config.toml
n_layer = 23
d_model = 256
n_head = 6
n_kv_head = 1
head_dim = 32
d_mlp = 1024
vocab_size = 820
activation = "gelu"
norm = "layernorm"
norm_place = "pre"
norm_eps = 1e-05
positions = "rope"
rope_base = 10000.0
rope_fraction = 1.0
qk_norm = true
attn_scale = 0.264
bias = "none"
tie_embeddings = true
parallel_block = true
init = "normal"
init_std_qkv = 0.0491
init_std_o = 0.0
init_std_up = 0.0491
init_std_down = 0.0
optimizer = "soap_variant"
lr = 0.00637
beta1 = 0.95
beta2 = 0.95
weight_decay = 0.037
lr_head = 0.00946
warmup_steps = 46
schedule = "wsd"
decay_fraction = 1.0
decay_shape = "linear"
final_lr_fraction = 0.02
batch_tokens = 65536
seq_len = 128
doc_mask = true
train_tokens = 379000000
steps = 5784
dataset = "wikipedia_en"
Each number is 128 + 24 x the weight over its row's rms, rounded and kept within 0 to 255. Layers, rows and columns count from 0. The size above them is the row's rms in percent of the matrix's.

# layer 20 MLP up, 1024x256, rms 0.239, rows 591-617, columns 128-255
size [ 97  97  96  95  92  98  99 100 105 103 103  98 102 101  98 104 103  93  96 105 100 101  94 106  97  94 110]
[[105 112 155 113 127 146 169 101 103  87 138 118 102 115 129 122 109 132 154 148 141 101  99 107 139 118 155 129 137 131 168 124 138 120 151 137 103 100 147 165  94 156 132 137 119 113 136 147 155 162 182 164 104 142 117  71 139 187 101  83 104  83 125 133 145  76 126 159  96  90 119 142 122  91 196 125  97  82 155 127 135 151 157 159 114 165 102 141 104 139 122 128 132 158 106 117 111 135 138 104 126 158 152 111 158 112 153 141 114 113 116 119 104 133 130  88 125 157 105  81 114 123 151 116 142 163 132  91]
 [143 133 147 117 122 121 114 116  85 125  96 153 105 144  97 155 118 118 120 115 146 149 171 144 115 153 149 125 175 116 141 106 127 130 135 138 121 127  89 127  95 150 166 145  81 133 134 152 141  80 129  91 106 148 107 141 161 179 126 104 141 119 121 146 113 151  96 111 166 151 152 123 103 127 144 146 137 121 152 178 128 138 160 108 175 129  93 188 165 158 163 170 110 102  79 145 119 126 143 109 101 146 121 144 126 106 136  98 135 117 134  81 142 111 115 179 144  96  93 146 134 145 147 140 155 120 161 142]
 [106 134 106 142 159  94  94 149 150 130 118  62  89 108 143 120 157 121 126 126 150 108 141 122 171 129 124 139 107 100 135 151 145 100 181 120 155 135 127 133 162 139 129 150 161 138 121  65 148 126 110 166  96 114 145 152 100 129 184  89 142  88 141 120 140 108 135  88 122 119  89 136 129 107 101 136 103 148 135 114 134 134 130  90 134 100 129 157 113 125 105 121 158 133 117 145 175 160 143 110 102 166 143 153  98 125 161 166 139 114 121 142 143 114 119 162 132  98 130 154 121 112 135 122 132 153 121 151]
 [122 119 159 142 128 123 115 135 135 116 121 140 133 122  48  92 150  89 165 116 129 144 127 122 131 109 119 150 119 183 117 125 195 122  83 157 151 139 118 137 158 130 167 106 161 145 165 129 129  89 160 162 150 123 136 119  93 120 159 139 145 109  90 140 136 126 142 144 118 165 115 104 122 176 119 125 147 171  76 142 101 157 116 114 142 106 155 144  87 112 157 126 161 168 129 128 133 104  96 174 168 110 164 166  99 127  76 141 112 170 136 149  98 111 135  86 138 148 139 109 145  84  75  86 139 141  93 134]
 [ 92 109 121 177 153 162  90 110 126  94 163 113 120 132 141  63 134  61  75 125 116 127 173 173 145 132 121 121 150  97  75 114 140 127 151 128  97 160 161 137 151  92 133 133 148 164 105 141 113 133 111 122 110 107 116  99 147 119 138 127 148 106 186  74 136 102 103 129 123  86 184 128 105 113 137 126 125 104 129 166  93 102 119  96 120 137 105 172 142 138 142 113 140 143 149 140 131 141 104 108 124 140 154 159 110 112 147 141 161 109 153 106 152 150 122 154 112 150 140 122 107 111 120 153 171 112  95 169]
 [158 168 155 147  96 102  80 151 151 100 138 139 188 137 122 128 131 123 131 144 167 111 120  81 115 125 116 137  93 122  94 204 128 109  89 140 108 129 123 150 166 105 143 117 111 108 148  95  95 104 149 117 158 107 121  85 124 103 119 114 141 125 119 106  91 159 146 105 160 118 133 161 138 132 100 163 131 113 125 121 102 151 135 100 126 142  80 129 162 144 129 139 135 121 111 101 116 150 147  74 125 168 155 140 115 160 159 118 134 129 122 115  81 120 113  81 158  97 142  98 119 115 158 129  80 167 136 128]
 [102 122  84 133 151 119  89 113 133 102 104 132 114 145 136 155  80 135 100 148 133 132 129 157 137 100  85 141 152 168 155 150 127 146 101  91 116 181 128 133 100 137 124 119 140 117 141 151 151  80 143 139 158 125 135 144 139 147 121 139 112 169 118 138 163 153 139 132 146 118 113 115 145 177 119 139  95 146 118 127 125 114 112 103 125  96 138 125 159 115 155 116 106  99 159 109 181 122 123 110 175  99 139 125 123 144  89 123 127 206 124 103  79 125 115 148 145 154 129  96 161 107 140 138 171 132 138 165]
 [116 179 139 149 145 128 123 116 122 137 146 104 132 144 143 110 123 149 114 114 129 122 120  87  91 130 131 117 137 139  93 150 179 112 159 181 125 184 106  99 113 110 184  95 133 125 109  85 110 141  96 127 102 113 129  84 145 148 115 147 106 142 131 134 153 148 118 162 103 113 116 146 182 141  98 126 156  99 112 124 136 135 129 149 157 107  87 146 130  84 121 173 124 143 118 129 120 122 103 107 122 114 118 157 100 135 110 109 105 147 120  99 112  90 147 153 132 105 110 126 122 111 151 135  94  84  97 143]
 [157 142 102 130 143 139 132 175 140 128 171  96 126 118 110 122 129 107 153 117 117 119 131 129  93 103 101 140 137 121 125  56 156 157 174 112  95 109 133 148 133 133 148  96 108 125 151 101 153 161 207 137 164 139 127 117 164 141 133 113 151 110 136 106 162 137  90  93 105 132 158  95 106 138  97 145 145 106 184 105 141 155 114 151 116 137  96 160 159  76 123 142 115 139 125 112 128 109 108 183 151 124 108 109 137 141 161 131 153 118 111 142  92 136 162 116 110 159 146 115 160 100  91 160 121 115 143  87]
 [106  75 109 141 100 145 118 171 174  91  93 151 133 128 142 162 121 122 106 145 161 129 102 161 153 119 159 123 138 124 128 152 107 140 109 135  97 115 159 137 176 146  84 124 125 127 152  98 119 130 134 128 135 129 124  94 153 142 152 108  95  87 143  86 148 143 121  83 137  99 108  99 139 145 154 117 175 127 156 162  86 138 120 158 151 101 151 117 132 133 156 147 105 109  83  87  88 112 113 123  88 159 149 159 133 125 143 113  95 151 130 103 132 111  96 132 148 121 122 133 106 143  99 161 166 141 163  94]
 [127  98  87 149  90 112 100  98  83 137  91 161 149 127 116 132 109 146 133 217 116 109 165 141  95 125 164 127  95 125 125  93 149 129 112 142 117  86 120 166 149 137  91 138 132 116  87 130 119 121 165 131  87 150 127 123 152 145 106 153 122 125 126 150 192 108 141 136 175 143 156 119 123 163 108 151 158 159 116 120 158 100 100 181 128  96 156  94 102  90 116 147 149 102 111 167 144 166 114 123 162 139  70 121 120 132 116 110 126 124 109 155  94 131  89 145 134 105 112 110  91 117 139 137  89 112 155 180]
 [ 86 101 124 126 159 116 151 142  93 135 144 104  88 139 154 117 167 135 150 135 121 121 158  87 174 122 112 128 128 152 131 169 138 152 115 122 143 146 141 176 125 127 141 133  92 141 125 103 128 114 114  87 158 119 138 104 132  90 131 111 134 150 148 120 168 109 116 162 122 168  79 140 133  81 132 158 129 171 155 184 141  96 105 130  91 147 149 150 115 116  95 122 113 138 106 161 164 117 155 127 128 121 190 140 115 151 139 170 144 110 145 160 133  93 125 114 132 133 113 104 111 119 184 192 180 136 149 172]
 [104 139  71 160 148 140 107 160 132 134 126 116 160 139  85 137 138 128 110 141  80 128  50 135 111 111 130 126 137 167 130 153 137 148 102 131 194 134 147  99 130 122 134 174 144 111 105 126 158 167 118 141 158 124  89 126 109 119 120  77 117 127  96 137 156  89  75 117 158  84 138 132 146 101 144 126 100 161 118 131 162 156 155  87 122 101 129 134 146 132 155 117 158 130 105  92 112 136 142 105 113 135 126 132 104 145 128 119 130  84 154 140 129 120 124 118 154 165 135 149  97 168 108 115  85 117 137 120]
 [128 119 157 104 113  94 165 101 141  68 152 121 107 142 151 181 162 113 164 159  89  72 122 113 141 109 160  94 104 141 137  99  78 133 111  97 121 159 142 128 163 137  97 116  94 132  87 108  88  85 127 123  85 124  95 127 131 145 125 129 123 103 147 102 127 115  99  97 126 123 133 184 116 148 136 155 139 136 146 150  98 144 120 138 107  75 136 128 126 113 114  89 108 129 118 135 113  54 173 143 123 141  92 126 105 117 100 143 118 108 140 132 148 107 143 137 132 124 114 134 142 142 131 113 152 132 134  93]
 [138 160 100 123 118 106 108  98 136  92 140 121 108 137  77 135 133 152 125  94 134 137 113 158 142  95 180 113 109 123  99 104 106 128 123 167 120 167 138 131 130 124 175 138 116 140  96 129  98 145 127 126  74 116 161 105 130 153  90 135  90 158 172 136 188 166 114 146 138 128 105 102 122 188 100  96 138 127 152 135  91 153 105 132 106  99  98 114 103  99 139 126 109 132 118 120 165 144 110 135  98 128 122 103 120 120 134 146 128 118 132 100 147 113 124  90 134 132 105  79 117 130  96  93 134 144 132 104]
 [140 128 144 122 103  99 130 119  81  99 149 158 127  98 165 114 141  98 118 119 122 146 161 141 114 146 130 133 132  97 129 114 162 139 116 185 155  96 147 116 162 116  94 170  93 133 145 151 131 138 144 176 149 123 165 139 134  96 127  82 136 103 157 135 116 147  98 146 145 136 128 140  89 119 126 177  97 122 175 138 113  74 156 141 132 182 102 121 140 128 129 105 166 119 123 139  88 118  97 114 118 179  97 184 123 123 123 119 150  83 144 130 157 162 156 155 162  99  92 107 130  91  79  90 150  69  92 129]
 [138 173  94 128 170  78 153 142 130 130 136 101 113 120 126 169  99 103 101 134 109 166 113 112 137 101 134 126 112 103 170 135 113  94 125  88 149  99 127 137 105 123 129 118 139 192 115 169 120 170 119 136 124 150 102 110 117 111 110 144 129 110  89 126 115 127 148 126  74 106 154 128 106 129 155  98  97 174 165 171 181 127 128 123 143 154 132 123 158 129 123 134 125 143 150 114 123 141 114  94  86 153 139 143 124 152 135 119 127 104 136 131 113 130  93 123 144 136 115 108 160  89 109 107 126 111 146 106]
 [140  70 111 157 106 112 131 138  85 131 116 119 158 180 139 103 104 149 116 122 185 155 165 141 152  96  87 138 134 167 137 139 135 119 123 151 119 139 100 107 116  91 124 162 116 104 105 142 145 110 122 145 140 124 145 122 160  89 150 145 109 122 158 130  94 138 126 134 138 112 156  95 121 135 113 140 152 121 135 168 141 138 127 100 146 179  85 124 125 124 146 167 130 113 108 125 169 146 119 180 126 142 124 144 161 105 119 101 160 132 157 151 131 111 132 123 131 155 112 116 138 136 164 106  87 136  89 133]
 [160 154 123 115 105 104 141 117 164 106 126  94 126 106 112 138 144 109 135 124 173 130 123 175 132 156 121 123 118 123  85 124 153 128 202 125 165 133 135 127 124 109 128 145 156 125 127 155 125 129 124 112 114 112 200 167 122 116 140 149 140 126 133 118 128 146 114 107 113 172 101 129 109 123  85 120 114 144 180 142 129 123 120 157 167  79 123 137 155  87 148 128 130 118 143 184 103  97 148 132 153 132  69 169 109 125 128 135 190 107 114 109 136 113 144 116 129 163 121  96  80 117 142 108 139 123 134 136]
 [156  84 125 114 148  95 114 100 153 121 116 151 129 114 127 157 128  77 121 117 164 116 160 133 125 123 122 123  97 170 128  80 136 119 154 135 128 140 166 152 127  70 103 157  97 103 131 117 128 128 113 135 148 145 140 149 104 100  97 146 131  87 113 139 128 140 144 144 135 113 118 107 105 115 138 153 140 128  80 116 169 119 134 155 155  80 125 137 165 143 147 101 135 146 119 156 106 113 100 187 133 113 126 122 175 144 137 120 141 173 179 140 124 164 137 139 131 150 127 115  90 127 139 109  81 146 137 126]
 [135  97 166 103 111 130 113 134 103 103 147 127 125  99 125 138 148  76 152 130 129  99 104  93  99 150 133  96 126 134 151 153 137 125 148 140  94 137 115 123 143 125 118  85 144 154 169 142 145 136 107 163 115 124 119  99  87 136 141 179 121 122 122 117 121 139 129 168 176 106 153 118  94 129 128 104 128 138 117 153 119 171 128 153 121 121 108 138 145 153 137 148 119 131 113  93 118 115 136  91 160 128 144 103 143 123 129 120 141 122 142 147 118 113 130 122 108 121 125 139  93 124 187 112 141 151 111 126]
 [132 168 122 149 156 107 128 130 135 113 181 140 173 145 100 130 132 141 121 120 119 153 122 150 143 140 147 161 139 161 163 138 120 142 123 135 148 109 108 135 120 130 109  87 154 133 161 116  99 133 149 124 156 115 104 113 130 117 111 109 124  78 122 115 133  95 138 137 106 139 135 159 132 146 120 150 158 135 104 133 102 137 115  79 135 117 120 157 155 167 168 113 146  89 104 127 180 127 150 138 161 158 128 157 115  97 158 109 118 155 127 142 134  93 162 129  96 108 125 162  93 109 149 148  91 142 148 148]
 [123  93 115  92 168 155 110 116 116  90 147 124  85 134  99 149 148 123 147 119 147 165  90 120 156 122 129 162 157 131 148 167 160 131 159 125 100 127  88 176  81 119 108 152 101 118 142  78 173 138 143 139 135 118 153 146 140  88 123 166 106  97 164 113 147 149 176 137 159 137 208 108 138 139 151 102 170 132 113  95 106 122 128 134 133 117 135 126 134 122 120 147 145 161 143 137 127 106 156 104 142  98  91 108 128 127 149 134 125 143 133 138 116 114 132 114 144  91 110 121 130 190 115  97  85 159 124 124]
 [123  77 125 111 104  99 129  66 119 168 166 141 139 120 144  89 106 187 129 146 131 136 122 172 152 141 110 143 158 135 178 146  74 126 143 124  97  99  79 112 109 122 145 160 129 122  97 120  85 134 113 146 153 123 113 123  81 124 136 111 156 142 125 143 128 136 150 125 122 117 133 118 104 114 155 130  94 125 160 146 125 130 146 123 137 130 136 106 102 171 108 141 181 133  96  93  94 135 116  88 172  71  96 141 166 179 130 124 145 130  83 118 157 124 122 129 117 117 123 123 119  65 136 158 130 150 147 120]
 [134 114 111  99 122 128 108 184  79 110 124  95 149 118 129 112  89 142 149 138 106 119 129 118 127 130 178 139 125  77 158 168 125 131 110 150 127 106 131 138 116 105 141 138 107  99 114 129 128 117 135 142  96 137 114 135 150 111 126 115 107  88 159 135 103 118 133 155 106 123 136 110  81 112 130 124  99 109 132  94  82 146 123 120  89 122 108 186 126 135 110  67 105 115 125  78 123 116 174 156 126 143 120 153 130 150 109 141 103 149  99 151 115 113 157 120 160 133  67 112 133 145  94 132 152 154 156 148]
 [ 93 169 123 130 133 121 144  96 141 113 109  94 168 117 134 138 108 110 129 173 130 131 138 145 118 142  94 104 150 118 168 121 171 105 138 143 140 168  97 132 105 135  85  69 151 179 109 127  91 106  98 158 133  84 138 109 129 152 144 116 160 137  97 147 140 131 108 139 129 158 141 135 150 145  88 134 114 111 104 160 150 158 155 147  99 140 144 128 145 108 113  94 108 110  74 131 127 108 142 114  89  87 144  93 100 140 136 139  95 150 113 126 143 121 110 135 149 121 126 132 144  86 106 136 102 162 116 130]
 [108 123 144 128 137 128 141 122 100 114 138 127 130 113 141 118 185 149 147 137 148 133 122 151 114  99 139 170 114 143 139 145 105 103 103 127 118 127  92 148 105 156 156 134 147 111 125  96 134 138 130 130 154 146 152 138 141 109 172 126  80 160 112 117 140 127 107  85 111  79 136 103 113 171 142 105 151 132 111 134 151 118  80 183 112 130 150 104 145 105 122 151 147 108 133 136 104 101  98 131 153 144 149 145  87 162 165 116 122 155 168  94 121 102 142  93 105 119 130 139 144 120 124  76 129 103 157  97]]
# layer 20 MLP down (transposed), 1024x256, rms 0.258, rows 591-617, columns 128-255
size [105  96 100  98  96  97 103  99  96  98 102 108  98 102  96  90 107  99  89 106  98 101 102 104  99 104 104]
[[114  99 175 136 177 106 111 147 113 144  99 126 145 105 119 133 137  50 125  94 122 166 142 121 110 129 148 145 124 118 119 115 131 124 161  81 144 123 136 155 101 136 118  96 141 147 129 117 138  91 118 127 113 113  82 130 101 114 139 165 146 128 101 147 122 125 156 123 120 159 104 116 141 189 113 108 131 150  87 102 124 113 112 123 152 135  97 113 135 190 126 113 154 139 122 108 182 151 149 196 116 139 105 188 104 124 156 105 109 142 121 117 138 100 143 125 130 138 108 125 135 128 113 137 120 151  76 145]
 [129 178 124 154 125 170 116  82 121 124 105 120 102  99 144 129 132 106 117  68  94 134 132 140  97 137 149  96 111 157 126 113 111  86 113 110 125 151  96 113 140 131 156 112 126 127 149 120 145 121 143 105 138 141 167 149 151 135 122 137 130 142 155 125 194 117 125 106 143 128 116 114 162 123 145 118 176  80  84 154 163 108  95 128  89 137  91  97 122 148 142 154 114 130 139 101 108 130 118 150 108 143 110 126 134 127 158  96 154 144  67 139  96 134 114 147 141  85 134 141  84 128 147  70 123 131 102 141]
 [104 151  96 145 102 129 126 144 127 127 137 125 172 125 119 136 101 103 143 114 118 162 137 119 110 137 110 115 117  95 102 109 122 150 153 140 114 101 130 174 133 129 120 135 123 162 121  74 168 156 117 132 131 107 107 149 123 160 157 141 107 129  89 146 102 103 140 161 127 121 136 184 136 134 108 149 152 142  77 136 126 101 117 166 115  83 173 137 123  96  83 128 124 142 127 161 151 132 118 113  88 118 162 123 170  76 105 124 137 137 162 104 124 125 151 119 107 154 165  92 112 156 112 140 138 109 178 143]
 [174 119 130 163 133 119 111 156  96  92 138 115 153 142 139 129 136 126  96 143 144 146 116 133 156 137 132 142 145 107 130 128 123 114 143 121 135 157 166  77 114 118 175 118 109 151 114 110 107 113 135  97 113 126 153 141 131 165 110  84 109 137  92 108 157 164 128  85 157 168 144 124 127 144 107 170 142 161 116 113 118 144 113  71 125 136 123 109 122 126 133  85 112 134 133 138 150 118 113 123 110 140 130 141 128 112  87 127  93  93 145 164  95 128 127  85 133 155 125  76 168 148 137 165 185 115 125 134]
 [101 148 106 119 157  93 109 132 116 131 153 123 143 131 115 121 116 117 119 136 140 138  87  85 154 117 121  81 129 132 126 123 101 135 120 127 180 173  90 117 103 146 176 160 122 125 137 133 148 105 145  83  67 134 179 146 125 122 137 138 128 168 136 127 145 118 155 119 159 151 103 152 130 120 133  73 154 112 164 102  87 113  94  94 145 101 141 123 123 138 114 145  88 190 131 135 147 141 146 105 148 149 153  89 119 106 137  87 145 129 121  83 122 111 132 118 100 126 155 123 147 110 162 149  88  93  98 136]
 [112 177 145 129 123 144 131 129 128 136 114 142 149 140 106 136 126 154 110 128 141 133 138 173  92 141 124 104 126 101 102 110 121 147 127 147 145  90 150 151 121 173 133 100 122 147 157 103 138 115 134 130  66 131 138 119 118 117  96 139 120 130 147 122 156 124  93 162 169  81 113 113 114 105 109 113 176 115 123 106  96  92 102 127 101 157 155 160 141 121 151 147 164  95 121 162 153 128 162 139 131 110 129 116 124  91 137 155  83 128 167  89 105 127  94 145 183 150 165 132 165 142 122  87 153 100 160 133]
 [  0 134 129 152 138 106 141 129 136 112 158 186 138 165 105 122 114 156 117 121 150 154 133 126 120 143 110 127 114  80 133 125  95 120  79 129 109 111 152 136 147 120 109 112 139 164 127 140 128  95  91 124 134 132 125 112 103 155 130 147 115  95 150 157 104 183 110 120 101 102  70  93 131 136 128 113 134 104 115  98  85 100 173 121 100 121 122 173 161  91 140 154 143 102 181 118  91 124 111  94 160 120 153 167  91 141 120 158 147 120 139 131 135 112 101 137 144 131 112  88 128 140 123 148 148 111 139 107]
 [108 129 154 115 125 112 109 143 144 100 154 145 150 143 137 107 166 139 156 134 186  88 127 110 170 106 143 135 124 144 161 143 120 115 121 175 117 125 114 154 100  99 118 140  98  89 153 187 116 104 143 105 115 136 162 125 154 126  90 112 107 133 184 160 115 131 110 156  88 146 152 153 114 136 119 164 121 161 164 104 124  81  80  87 142 140 146 130 129 162 108 108 110 116 149 133 143 128 189 149 152 111 114  88 157 131 150 103 176  99 110 115 156 140 141 136 145 115  91 144  88  64 126 141 150 107 128  96]
 [126 109 152 134 150 135  97 128 125  88 177 153 112 103 171 149  69 140  96 133 158 130 118 159 115 117 130 158  74 100 101 128 123 112 125 119 150 177 141 144  87 148 113 128 131  92 129  59 152  90 110 155 119 128 123 156 166 141 158 135 168 108 110 134 110 140 126 119 105 149 115 130 136 140 157 152  94 119 112 152 161 123 156 119  97 108 119 114 141 126 149 185  97 151 107 106  95 109  93 116 122 135  71 116 138 132 182 120 143  75  92 112 167  81 140 138 107 163 113 146 119 124 135 156 120 148  81 150]
 [113 120 106 143  83 125 161 147 129 140 139 140 114 102  88 151 114 152 103 140 121 150 130 144 104 105 131  83 132 153  59 101 120 116  99 155 106 132 163 137 126 140 122 178 120 121 185 189 153 156 125 107 172 112 126 130 139 154  96 136 120 153 143 165 103 123 112 139 108 115 131 151 123  98 137 153 118 136 127  92 111 117 180 190 133 131 151 123  91 139 139 113 133 141  80 118 133 132 120 105  89 111 102 105 131 116 124 123  97 173 108 107 164 148 108 139 138 126  83 157 127 130 143 144 157 129 120 105]
 [140 134 120 145 134 164 137  97 124  95  88 146 140 153 180 124 145  91 133 126 164 157 105  68 122 104 126 137 129 160 158 133 124 127 150 150 127 193 163 186 188 111 124 118 138 108 132 148  89 133 146 184 139 134 106 102 128 140 126  86  92 124 147 117 159  66 146 124 138 105 132 132 152 117 133  53 123 126 139 136 101 157 148 115 152 114 172 139 146 142  84 107 112 113 144 140 112 144 130 132 154 147 154 120 145 111 117 125 136 145 155 124 170 159 101  98 147 133 147 105 127 123 132 129 137 148 153 117]
 [ 97 107 107 127 109 145 157 126 139 118 205 126 119 164 105 130 156 163  88 130 123 126 146 127 139 147  96 159 145 108  97 129 138 178  96  75 112 134 154 179 153  99 138 162 120  70 161 123 139 151 130 134 131 115  98 118 144 110 156 150 156 113  98 173 112 136 126 142 160  85  91 149 111  96 110 115 134 112 116 151 117 105  83 146  96 114 135 133 105 107 112 136 116 152 100 109 167 144 146 110 132 106 120 169 133 162 117 140 166 134 127 166 168 149 145 176 150 148 127 149 138 128 127 152 149 121 147 137]
 [133  96 146 120 145 121 109 122 132 107 135 110 124  64 147 104 160 188 113 114  83 108 156 107 150 149 107 155 174 125 126 107 143 134 133  99 126 122 144 143 120 101 145 127 126  75 174 126  90 120 123 158 120 107 139 122 145 141 126 128 178 156 103 135 129 120 115 144 121 129 103 145 113 120 145 158 173 114 127 131 150 131 160 167 112 120 108 147 113 130  93 158 132 130 154 108 103 111 108 156 149 129 104 159 164 150  73 148 110 134 121 117 148 106 117 148 105 131 122 178 140 107 132 176 143 136 122 159]
 [141 115 157 146 115  92 160 160  83 124  91 119 118 132 137 102 153 102 133 155 133 137 112 151  94 125 153 106 147 123 123  92 116 186  83 132 117 136 110 107 145 159 140 160 111 109 101 151  85 137  91 124 124 125 129 134 113 139 114 107  94 149  92 127 104 167 116 121 149 111 131 106  97 113 158 118 129 142 143 152 144 102 109  96 135 114  69 183 133 147 136 155 102 109  84 207 144 115 150 136 127  87 177 132 126 149 111 108 153 107 160 157 133 138 133 149 131 128 137 132  92 108  92 121 140 162 166 138]
 [121 105 100 135 138 138 114 141 113 118  84 158 107 115 124 132 105 125 119 118 159 127 129 134 162 157 155 122 124 131 153 117 119 123 142 114 114 128 115 104 158 111 139 151 113 111 124 153 109 106 122  90  83 117 109 194 152 139 142  96 152 132 159 124 152 134 158 158 132 151 102 109  99 138 156 106 129 108 111  73 133 143 152 184  64 170  98 118 162 122  89 167 129 128 131  99 137  90 104 144 128 131 100 126 112 107 121 107 132 122 141  84 115 115 132 159  90 125 126 126 126 130 102 128 126 147 139 112]
 [ 88  83 166 136  92 152 168 109 139 150 134 108  99 133 161 136 137 127 103 128 156 138  90  83 148  90 121 126 183 188 108 113 127  90 116 156 156 120 156 143 133 114 114 115 137 133 126  73 124 141 104 160 167 118 116 130 129 116 157 107 164 139  97 152 131 132 119 120 126 145  76 121 131 132  79 120  70 107  99 128 172 123 110 135 111 104 150 111 114 110 174 137 119 176 121 122 115 116  73 182 109 118 141 168 147 130 140 108 143 153 108  85 123 159 111 158 106 123  70 136 155 155 155 107  89 131 120 138]
 [137 142 109 136  89 142 165 110 146 169 131 132 133 124  94  79 132 112 125 106 161  80 142  87 145 112 142 120 131 136 114 123 105 146 114 143  84 141 107  92 114 119 130 132 147 146  97 160 125 185 127 104 161 113 183 209 121  95 169 109 138 141 142 143 130 144 121 127 157 114 136 151 134  87 109 139 177 143 109 157 149 158 119 111 130 108 153 175 163 148 150 113 128 161 151 158 119 121 154 121  97 132 151 111 135 161 137 112 109  81 127 132 129 141 138  79 151 122 148 139 110 130 128  83  89 119 112 124]
 [157 117 150 128 116 138 125 123 136 133 117 158 143 137  94 100 169 117 150 119 108 127 110  93  63 148 142 158 119 168 123  92  72 150 150 106 128 110 107 107 126 113 138 144 135 139 127 116 117 136  99 149 111 202 155 149  88 145 148  88 120 103 143  86 141 145 108 155 152 133 119 112 127 117 126 111 170 100 125 151 122 146 108  97 109 120 127 165 119 144 105 103 181 161 119 101 114 116 122 140 124 159 124  87 114 139 154 135 118 174 106 128 115 156 124 141 123 119  79 134 147 121 113 109  83 106 118 131]
 [141 159 138 162 146 107 163  97 124 147 176 101 124 125 127 186 100 148 168 116 115 121 132 144  73  87 170 123 151 131 124 129 101 102 111 101  97 171 115 112 157  95 131  87 115 119 109 116  98 101 140 118 132 124 122 102 129 146 146 107 156 126 108 150 186  97 140  92 137 141 157 146 144 125  67 107 149 171  95  62 148 114 124 110  85 156 123 141  92 119 151 144 139 114 143 103 113 121 106  87 110 120 136  83 120 143 150 110 122 166 139 111 156 143 109 167 126 146 139 132 116 129 102 157 103 132 102 152]
 [113 190 117  89 108 139  87 107 100 123 158 105 147 118 162 130 187  77 160 141 128  99 143 141 132 110 140 104 133 117 123 153 121 110 125 167 122 115 139 111 148 122 131 123 142 142 131 117 155 200 114 120 136 128  75 162 129 150  99 156 112 111 116 141 138  83 132 132  98 131  82 153 148 101  90 109  99 113 148 156 136 156 107 167 125 159 130 107  99 135 127 151 132 137 158 139 121 175 151  95 133 156 124 152 132 158 149  71 129 132 142 122 156 112  98 123  93  90 161 107 159 142 135 148  98 149 132 115]
 [124 115 163 142 100 114 145 114 106 131 142 119 126 116 100 122 120 137  94  77  94 138 133 147 145 103 115 119 148 136  85 196 126 104 132 136 126 120 106 145 132 138 123 162 103 138 125 123 114 128 143 116 129 140 119 118 112  85  97 134 101 120 145 112  99 142 117 114 122 187 166 146  72 127 129  94 110 150 175 110 114 107  96 154 123 103 103 123 114 128 117 131 128 122 118 109 124 102 185 124 182 144 140 173  96 167 140 146 152 141 142  70 112 120 123 107  86  91 139 151 142 117 126 136 103 110 141 152]
 [130 125 150 158 146 136  82 119 106 164 121 121 106 139 110 152 107 105 169 103  88 128 134 100 158 149  97 134 117  96 147 172 121 142  93 108 129 181 170 131 131 130 152 120 188 147 142 140 153 144 109  99 171 128 120 105 126  92 144 113 148 120  99 101 155 154 139 122 104  99 117  92 106 148 168 120 150  99  90 101 139  95 100 144 130  68 162 116  78 102 126 172 147 120 139 130  95 152 172 130  85 125 102 149 117 142 118 115 110 109  92 132 110 127 132 110  99 157 119 128 166 114 132  98 126  70 111 133]
 [125 145 138 162  92 127 143 113 155 156 101 119 108 155 130  93  95 121 115 160 125 119 149 146 125 144  83  92 111 135 134 113  92 113 151 141 101  94 106 134 155 167 136 150 104 135 111 186 161  97 103 136 128 161 149 151 100  99 124  99  97  88 122 135  90 129 107  97 111 116 101 143 125  89 143 127  97 148  89 129 134 114 116 149 157 149  81 136 106 137 105 174 102 134 146 114 153 141 124 146 158 130 128 145 168 104 138 121 140  99 166 117 111 124  63 133 132 120 136 149 107 115 118 123 143 190 135 153]
 [113 137 154  89 104 169  82  88  82 112 125  98 122 111 146 117 142 170 113 144 132 100 165 175 105 105 148  99 149 101 133  99  93 120 139 134 116 104 147 144 157 140 159 114 127 126  78 138 119 108  86 132 111 133  83 145 127 111 122 124 128 146 139 125 160 171 159 138 109 152 132 157 117 141 105 129  93 130 105 105 167 105 108 159 152 164 134 139 131 154  92 101 119 145 117 158 147 112 174 123 126 126 156 115 141 165 154 116 119 141 111 157 110 130 160 133 117 112 143 117 145 134 116 162 118 143 154 107]
 [117  97  83 127 137 167 113  86 126 107 115 148 139 107 114 158 122 104 119  98 144 114 139 120 129 133 101 147  91 104 156 135 111 139 159 123 119 143 160  93 107 127  97 158 145 173 104  89 131 129 130 104 153 146 129 102  90 167 133 116 100 138 123 133 210 163 111 124 108 149 153 128 103 115 100 106 113 105 136 124 159 121 105  86 114 146 131 137 161 152 132 120 142 165 149 125  88  87 162 121 132 113 109 120 147 136 114 140  99 130 145 121 172 120 142 124 131 159 132 140 144 155 139  99 120  94 112 167]
 [130 146 171 119 158 162 111 134 113 103  69  97  99 157 116 126 122 114 106 145 144  84 103 170 130 140 181 148  97 120 141  92 101 113 144  99 110 133 150 108 160 153 129 132 124 115 162 116 108 125 114 129 168 111  98 114 152 185 143 138 117 178 171 131 126  98 156 137 129 119 111 115 134 163 139 104 164 136  76 108 122 135 145 127  93 101 130  62 120 121 105 151 121 103 159 129  81 165 135 103 111 158 102  86  88 120  92  89 128 177  88 144  86 103 129 138 164 132 119 111 115 105 141 117 136 149 122 140]
 [161 159 104 163 110 146 135 146 131 125  93 109 103 114 138 153 127 120 128 154 131 100  97 163 111 117  90 149 163 153  97 155 129 148 118 135 132 159 115 154 150 149 153 111 139  99 136 100 142 133 123 147 123 153 164 131 131 121 150 131  96 143 137 135 160  94 125 115 112  92 127 139 135 156 132 141 118 101 105 126 120 106 149 138  87 128 135 114 159 134 157 123 115 157 115 114 141 133 112  97 103 122 104  98  95 131 113 137 120 135 158 134 159 132 173 137 125 109 112 137 172  99 122 145 112  90 150 106]]